python train.py --num_hidden_layers=11 --hidden_size=64 --num_attention_heads=1 --num_key_value_heads=1 --head_dim=32 --intermediate_size=192 --vocab_size=8192 --hidden_act="swiglu" --norm="rmsnorm" --norm_place="pre" --norm_eps=1e-05 --positions="rope" --rope_theta=10000.0 --rope_fraction=1.0 --qk_norm=false --attn_scale=0.177 --bias="none" --tie_word_embeddings=true --parallel_block=false --init="normal" --init_std_qkv=0.0625 --init_std_o=0.0 --init_std_up=0.0625 --init_std_down=0.0 --optimizer="adamw" --learning_rate=0.005 --beta1=0.9 --beta2=0.95 --weight_decay=0.078 --lr_head=0.0105 --max_grad_norm=1.0 --warmup_steps=285 --schedule="wsd" --decay_fraction=0.456 --decay_shape="sqrt" --final_lr_fraction=0.1 --batch_tokens=32768 --max_seq_len=1024 --doc_mask=true --train_tokens=110400000 --max_steps=3370 --dataset="wikipedia_en"
Each number is 200 + 30 x the weight over its row's rms, rounded and kept within 0 to 999. Layers, rows and columns count from 0. The size before them is the row's rms in percent of the matrix's.

# up: layer 8 MLP up, 192x64, rms 0.179, rows 147-163, columns 0-63
# down: layer 8 MLP down (transposed), 192x64, rms 0.175, rows 147-162, columns 0-63
# gate: layer 8 MLP gate, 192x64, rms 0.194, rows 148-163, columns 0-63
up147,106,234,171,167,183,229,274,184,217,202,227,215,231,175,221,214,144,261,201,204,198,147,240,191,200,189,181,176,215,187,216,184,226,284,182,186,145,182,221,239,217,188,231,189,235,156,207,222,215,184,181,169,219,203,251,154,218,177,153,191,223,215,212,177,225
down147,105,215,179,229,239,222,140,265,191,190,168,169,189,163,212,214,202,201,256,188,196,225,223,189,173,219,203,182,204,187,193,142,223,227,198,221,177,241,166,186,211,249,241,205,147,236,211,174,230,224,199,218,157,182,150,245,224,229,218,161,121,207,204,183,198
gate148,089,186,214,122,131,164,186,210,164,206,210,208,237,235,242,200,207,184,204,207,148,175,253,154,233,177,246,227,176,205,216,184,217,200,212,214,162,209,218,213,202,162,159,178,218,219,205,191,199,220,204,152,198,178,186,122,137,209,216,207,233,249,185,210,206
up148,095,285,179,223,191,230,235,224,207,247,138,210,163,203,182,195,199,201,212,215,223,228,146,262,199,199,203,175,151,213,182,213,195,200,219,220,205,214,170,204,194,202,283,197,210,176,216,217,209,193,195,166,203,175,214,240,276,187,172,217,160,154,234,206,176
down148,098,188,208,220,231,203,247,213,167,171,209,185,202,233,177,230,170,201,198,197,179,200,206,183,212,210,239,122,224,162,181,164,163,280,195,222,174,208,220,210,221,144,214,192,187,250,249,196,165,235,212,140,175,197,227,153,182,215,215,192,228,217,129,215,187
gate149,103,169,231,233,189,190,168,185,226,180,194,181,194,178,185,190,181,207,229,201,188,223,166,194,181,194,192,222,196,229,191,185,223,134,223,251,222,271,206,157,200,182,138,199,200,178,217,210,175,219,198,261,188,223,126,221,151,292,203,220,206,214,194,211,246
up149,092,126,211,170,155,212,177,195,218,213,194,185,219,213,223,203,158,177,220,221,248,184,240,167,200,209,150,197,243,222,139,195,239,144,158,215,200,245,199,197,205,221,181,220,197,210,134,229,187,189,260,252,207,173,194,172,186,234,229,221,197,173,195,214,247
down149,092,232,166,180,202,193,214,185,187,172,218,169,197,211,204,257,230,201,143,168,162,200,196,185,196,263,165,168,222,190,176,143,222,213,178,159,190,117,201,220,220,206,222,222,187,177,220,185,241,183,190,186,185,186,299,200,202,140,193,165,183,222,202,193,214
gate150,097,195,221,199,242,164,195,187,239,253,129,207,167,209,203,159,233,193,219,233,249,186,161,216,176,209,174,189,189,194,195,240,218,183,251,239,256,166,221,187,235,164,176,164,221,166,213,218,184,215,182,206,239,206,201,264,195,279,201,220,199,185,228,220,225
up150,098,165,240,193,222,208,160,222,183,169,154,214,183,199,160,136,230,215,221,197,220,250,193,192,200,204,235,169,223,199,179,258,224,215,220,246,238,161,248,238,211,160,225,163,190,148,172,218,163,222,213,172,239,198,229,153,204,210,179,220,201,180,271,185,204
down150,091,236,207,225,170,252,245,250,188,194,163,239,222,173,250,197,165,182,180,208,194,186,179,181,194,221,208,198,217,182,247,156,222,274,204,249,160,174,250,197,210,208,221,206,225,197,214,201,205,221,172,197,200,206,236,141,165,187,199,238,117,203,230,210,230
gate151,101,199,218,175,196,243,211,216,201,183,210,196,182,202,206,175,139,171,236,190,235,220,191,143,206,136,262,169,190,193,156,206,210,219,226,156,201,227,238,233,252,216,206,192,205,202,241,211,191,201,214,193,200,192,177,256,156,167,200,136,245,227,211,271,176
up151,104,207,210,209,152,171,217,195,184,201,186,212,141,184,207,228,190,240,204,199,155,136,180,219,278,211,191,186,186,182,244,164,168,193,214,195,114,156,213,224,143,182,247,216,232,224,200,220,182,190,135,185,193,187,173,166,226,182,224,220,200,182,175,175,209
down151,104,189,159,190,163,243,206,210,196,201,208,210,236,225,172,204,193,178,160,176,201,172,242,217,176,199,177,208,158,211,200,189,229,202,197,220,248,245,191,184,239,259,262,183,203,204,234,197,241,198,234,193,148,199,184,243,148,126,244,179,143,208,223,245,182
gate152,101,183,175,171,142,183,243,250,243,202,227,205,194,168,139,210,235,219,178,203,177,224,174,221,223,201,191,246,199,205,205,205,249,269,215,252,249,216,210,156,212,162,182,194,185,244,200,163,226,268,215,176,182,220,197,229,154,196,163,169,218,200,207,184,207
up152,106,183,218,204,235,195,146,192,212,208,199,180,232,161,179,179,226,179,224,284,220,204,219,201,180,222,182,227,223,233,190,152,249,198,232,198,201,175,198,218,187,205,156,203,280,174,191,183,209,235,185,285,239,200,200,214,234,207,207,214,151,237,212,141,187
down152,107,224,239,150,185,187,149,195,204,251,208,210,205,198,197,211,205,159,194,252,250,177,212,239,194,240,195,176,237,220,216,233,165,165,202,107,227,189,183,214,175,236,205,212,178,199,241,157,145,188,227,203,189,200,178,182,176,177,218,179,275,203,227,207,228
gate153,091,190,153,215,168,185,162,180,222,159,171,181,243,175,203,209,203,197,161,230,151,206,238,225,132,108,214,220,184,154,176,215,191,218,177,146,189,210,164,193,236,178,171,214,283,227,208,195,229,211,186,197,166,210,191,178,210,198,230,161,212,199,179,186,188
up153,091,188,200,243,246,162,251,227,238,254,157,171,151,226,193,261,170,214,213,202,237,239,164,176,251,221,216,202,180,266,242,197,176,167,223,225,219,202,176,176,196,219,249,200,179,193,211,184,170,194,184,209,169,150,218,212,182,201,173,160,203,223,158,228,203
down153,094,169,168,213,207,220,187,172,217,150,214,188,217,227,214,193,184,209,229,234,151,204,184,178,166,159,204,236,159,184,217,147,174,213,182,165,156,180,162,168,247,190,225,203,248,217,225,213,147,242,145,199,164,221,212,160,226,224,145,160,246,242,199,187,183
gate154,090,209,204,265,215,223,235,166,266,153,163,178,203,222,252,182,184,205,168,218,217,213,151,213,212,151,259,224,149,226,226,221,197,181,205,242,182,221,249,211,172,200,238,213,160,231,158,186,193,178,207,163,216,204,207,228,155,197,232,212,199,253,189,196,231
up154,103,221,173,189,210,222,200,227,253,270,212,137,193,195,210,187,197,164,260,155,194,204,241,179,187,216,260,203,230,226,148,217,186,173,182,207,222,209,230,204,221,197,173,195,168,165,247,131,213,171,223,215,203,185,210,220,169,211,195,150,165,217,226,186,258
down154,107,157,226,197,223,205,234,171,219,191,212,216,205,179,174,188,203,209,226,257,212,185,191,230,212,215,182,152,176,175,218,202,228,234,199,189,203,218,203,235,178,192,179,189,225,237,204,226,197,213,204,224,201,155,180,148,173,183,246,186,350,190,166,196,217
gate155,110,177,150,202,208,174,187,218,233,186,189,202,156,227,225,222,221,162,234,177,216,203,177,184,154,183,200,192,212,192,187,183,192,196,238,201,197,144,189,199,142,175,230,217,230,192,166,184,207,204,220,222,131,191,196,229,130,182,178,258,233,238,160,289,182
up155,096,148,175,170,216,228,230,185,199,232,176,241,196,200,227,189,227,194,217,168,184,131,199,190,193,193,198,206,200,180,183,233,186,211,149,237,200,206,204,262,172,195,280,214,228,173,186,228,195,192,236,218,188,238,184,222,213,127,231,212,231,156,161,196,132
down155,099,237,235,206,275,219,183,243,207,147,146,220,227,218,228,187,176,232,232,203,193,235,193,210,235,235,204,166,205,181,174,205,221,162,175,234,214,168,200,214,243,233,204,239,274,189,256,158,154,229,177,207,239,170,227,180,222,172,221,188,185,197,224,198,209
gate156,088,246,200,192,222,156,187,254,204,214,218,176,214,200,226,204,144,193,202,199,150,235,207,259,137,194,217,176,187,239,201,208,240,210,190,185,180,154,173,119,230,175,198,190,218,178,193,186,186,191,158,291,145,199,180,240,191,200,183,208,185,207,212,206,187
up156,101,214,204,203,237,185,146,211,291,255,187,169,198,200,213,208,235,178,191,202,187,177,191,186,205,212,182,223,201,275,149,200,191,193,228,182,252,205,221,219,242,215,178,191,176,143,220,274,153,155,175,216,198,160,205,176,196,214,171,180,222,171,227,204,189
down156,102,179,204,238,165,182,156,226,201,188,198,213,189,167,175,199,197,197,192,164,168,227,184,206,171,177,291,267,139,209,209,186,142,217,244,185,215,161,227,221,184,139,222,211,218,189,185,215,236,202,191,216,186,233,196,175,221,182,202,156,262,158,236,217,190
gate157,102,226,157,189,211,165,174,154,220,223,200,196,203,205,167,227,257,248,237,216,201,201,174,221,234,198,211,185,119,189,205,214,225,147,252,208,195,194,227,191,224,189,228,252,186,164,213,216,219,187,228,165,199,151,244,232,168,208,163,203,216,252,163,234,245
up157,097,160,161,250,234,208,263,112,197,200,167,247,239,173,192,182,192,241,220,231,183,166,218,230,223,242,199,189,217,227,216,228,171,169,183,180,188,195,248,211,244,179,205,245,189,235,207,179,167,158,256,223,201,211,185,227,192,149,188,188,211,192,196,216,223
down157,110,157,201,194,217,176,202,210,199,224,186,257,230,256,214,190,158,187,187,177,196,206,253,140,192,226,177,231,200,233,179,164,239,172,180,198,203,186,172,216,192,210,193,164,266,232,216,206,147,160,248,225,224,219,159,170,245,183,207,182,113,200,191,206,197
gate158,097,215,171,180,205,170,226,167,228,181,187,218,222,172,204,216,226,145,211,203,144,161,218,191,220,149,209,213,137,225,229,135,171,152,201,124,191,152,191,154,190,197,191,190,221,194,226,235,196,257,225,213,191,224,218,182,242,214,183,186,225,255,217,197,175
up158,099,157,214,217,174,189,249,219,239,181,259,206,214,158,217,191,238,206,221,166,168,155,183,208,253,189,184,195,180,218,127,198,188,232,192,166,222,240,216,223,254,217,182,146,163,155,230,167,207,241,224,215,215,215,259,200,180,213,188,196,203,171,197,244,235
down158,096,179,178,202,154,218,228,188,212,194,181,246,182,217,255,196,205,194,212,249,164,210,252,160,226,169,175,182,219,146,183,220,196,226,221,229,179,208,205,157,183,206,163,215,189,234,188,257,259,232,189,144,230,217,134,148,176,204,186,173,221,157,164,191,201
gate159,102,211,156,172,191,206,260,199,168,161,173,176,256,207,194,224,148,192,209,216,181,223,217,172,193,221,243,173,159,224,130,228,221,179,159,187,178,172,210,220,228,181,205,248,200,176,239,194,179,209,170,209,156,176,124,193,216,196,203,265,235,184,184,234,206
up159,097,183,200,209,237,185,220,243,142,211,224,238,203,189,231,272,197,205,172,217,244,229,213,178,174,186,220,186,191,192,252,211,199,252,173,173,210,249,186,197,191,243,236,179,203,278,190,177,185,189,166,250,215,239,257,250,207,226,217,184,181,196,178,243,203
down159,105,209,180,179,266,160,200,144,229,173,188,212,161,151,188,215,224,167,198,200,173,228,178,256,233,199,174,215,167,179,232,176,240,218,239,165,182,203,199,170,173,206,175,214,205,195,261,195,215,188,212,235,206,227,201,122,235,224,165,192,255,232,148,204,195
gate160,093,236,195,188,160,236,214,260,186,204,214,190,182,148,171,226,200,190,188,186,250,229,149,253,162,157,206,195,198,241,187,173,229,221,191,237,254,272,198,243,211,180,200,172,175,206,167,201,165,229,172,170,180,240,202,174,160,160,146,188,211,187,217,184,203
up160,092,181,221,188,242,198,219,189,185,154,192,165,206,146,172,226,158,219,172,159,251,177,166,268,231,173,225,168,228,222,172,191,209,243,177,188,250,226,195,174,167,154,226,269,205,224,202,188,247,249,223,217,166,194,211,182,179,188,162,197,178,203,160,185,189
down160,096,138,180,172,253,168,207,172,212,162,213,212,213,190,219,228,160,209,237,229,204,210,214,170,201,227,238,266,180,167,221,253,232,167,230,212,242,199,206,168,203,183,155,194,168,205,205,172,151,165,173,168,257,144,217,231,213,153,178,228,220,207,182,178,183
gate161,095,199,137,181,176,217,188,179,234,148,241,145,184,195,177,194,154,165,248,221,229,181,215,220,179,204,158,227,235,163,129,224,188,169,221,141,193,229,195,218,222,211,159,219,185,254,214,192,225,186,171,159,230,204,179,163,200,210,231,175,201,233,167,232,193
up161,093,191,239,223,224,205,168,216,226,267,178,150,199,224,195,236,184,189,246,228,199,167,224,183,234,198,221,177,201,236,250,168,180,224,199,238,131,200,191,230,135,208,224,170,189,188,235,230,240,211,245,214,166,183,181,205,244,246,213,210,150,164,214,172,203
down161,099,215,155,188,229,216,214,207,200,213,184,153,220,204,189,238,203,205,207,172,215,233,178,201,241,128,214,227,141,195,211,176,199,197,188,163,193,198,165,166,227,230,244,214,181,209,212,178,122,198,216,228,139,219,216,194,196,187,201,209,94,172,166,219,176
gate162,108,200,240,205,215,171,204,192,209,212,203,174,182,189,258,210,217,166,186,190,180,233,223,216,145,206,163,206,210,257,146,127,249,137,165,189,179,164,213,167,215,217,172,202,241,206,147,214,178,161,179,233,173,184,143,226,206,230,245,184,225,189,224,187,193
up162,102,213,202,251,206,160,205,201,173,238,226,189,205,192,216,206,204,212,163,185,166,164,219,194,216,199,169,257,228,198,176,223,167,275,193,122,142,188,230,131,228,193,208,187,186,175,217,176,177,190,218,208,189,217,214,254,221,234,161,151,191,255,207,228,186
down162,101,207,191,205,185,227,204,182,156,214,175,199,172,216,156,211,193,259,218,263,277,187,203,185,191,231,224,196,248,186,252,223,198,191,256,194,225,197,227,204,143,185,162,163,167,219,194,219,249,184,142,180,211,197,211,188,181,192,202,255,131,188,183,179,217
gate163,098,225,159,205,229,219,168,192,217,229,170,247,232,190,212,202,236,158,206,174,197,184,227,182,166,152,237,222,162,181,163,199,197,188,248,228,250,191,163,179,201,183,191,189,219,183,191,154,163,189,227,214,205,180,233,216,247,257,162,256,249,123,213,222,205
up163,095,187,207,167,178,172,181,226,200,196,228,180,246,157,165,194,167,192,231,162,139,172,262,195,208,224,250,253,212,222,156,204,202,173,229,183,185,148,229,223,182,175,239,169,203,192,190,174,173,179,128,194,228,187,221,159,200,237,226,245,214,178,184,210,154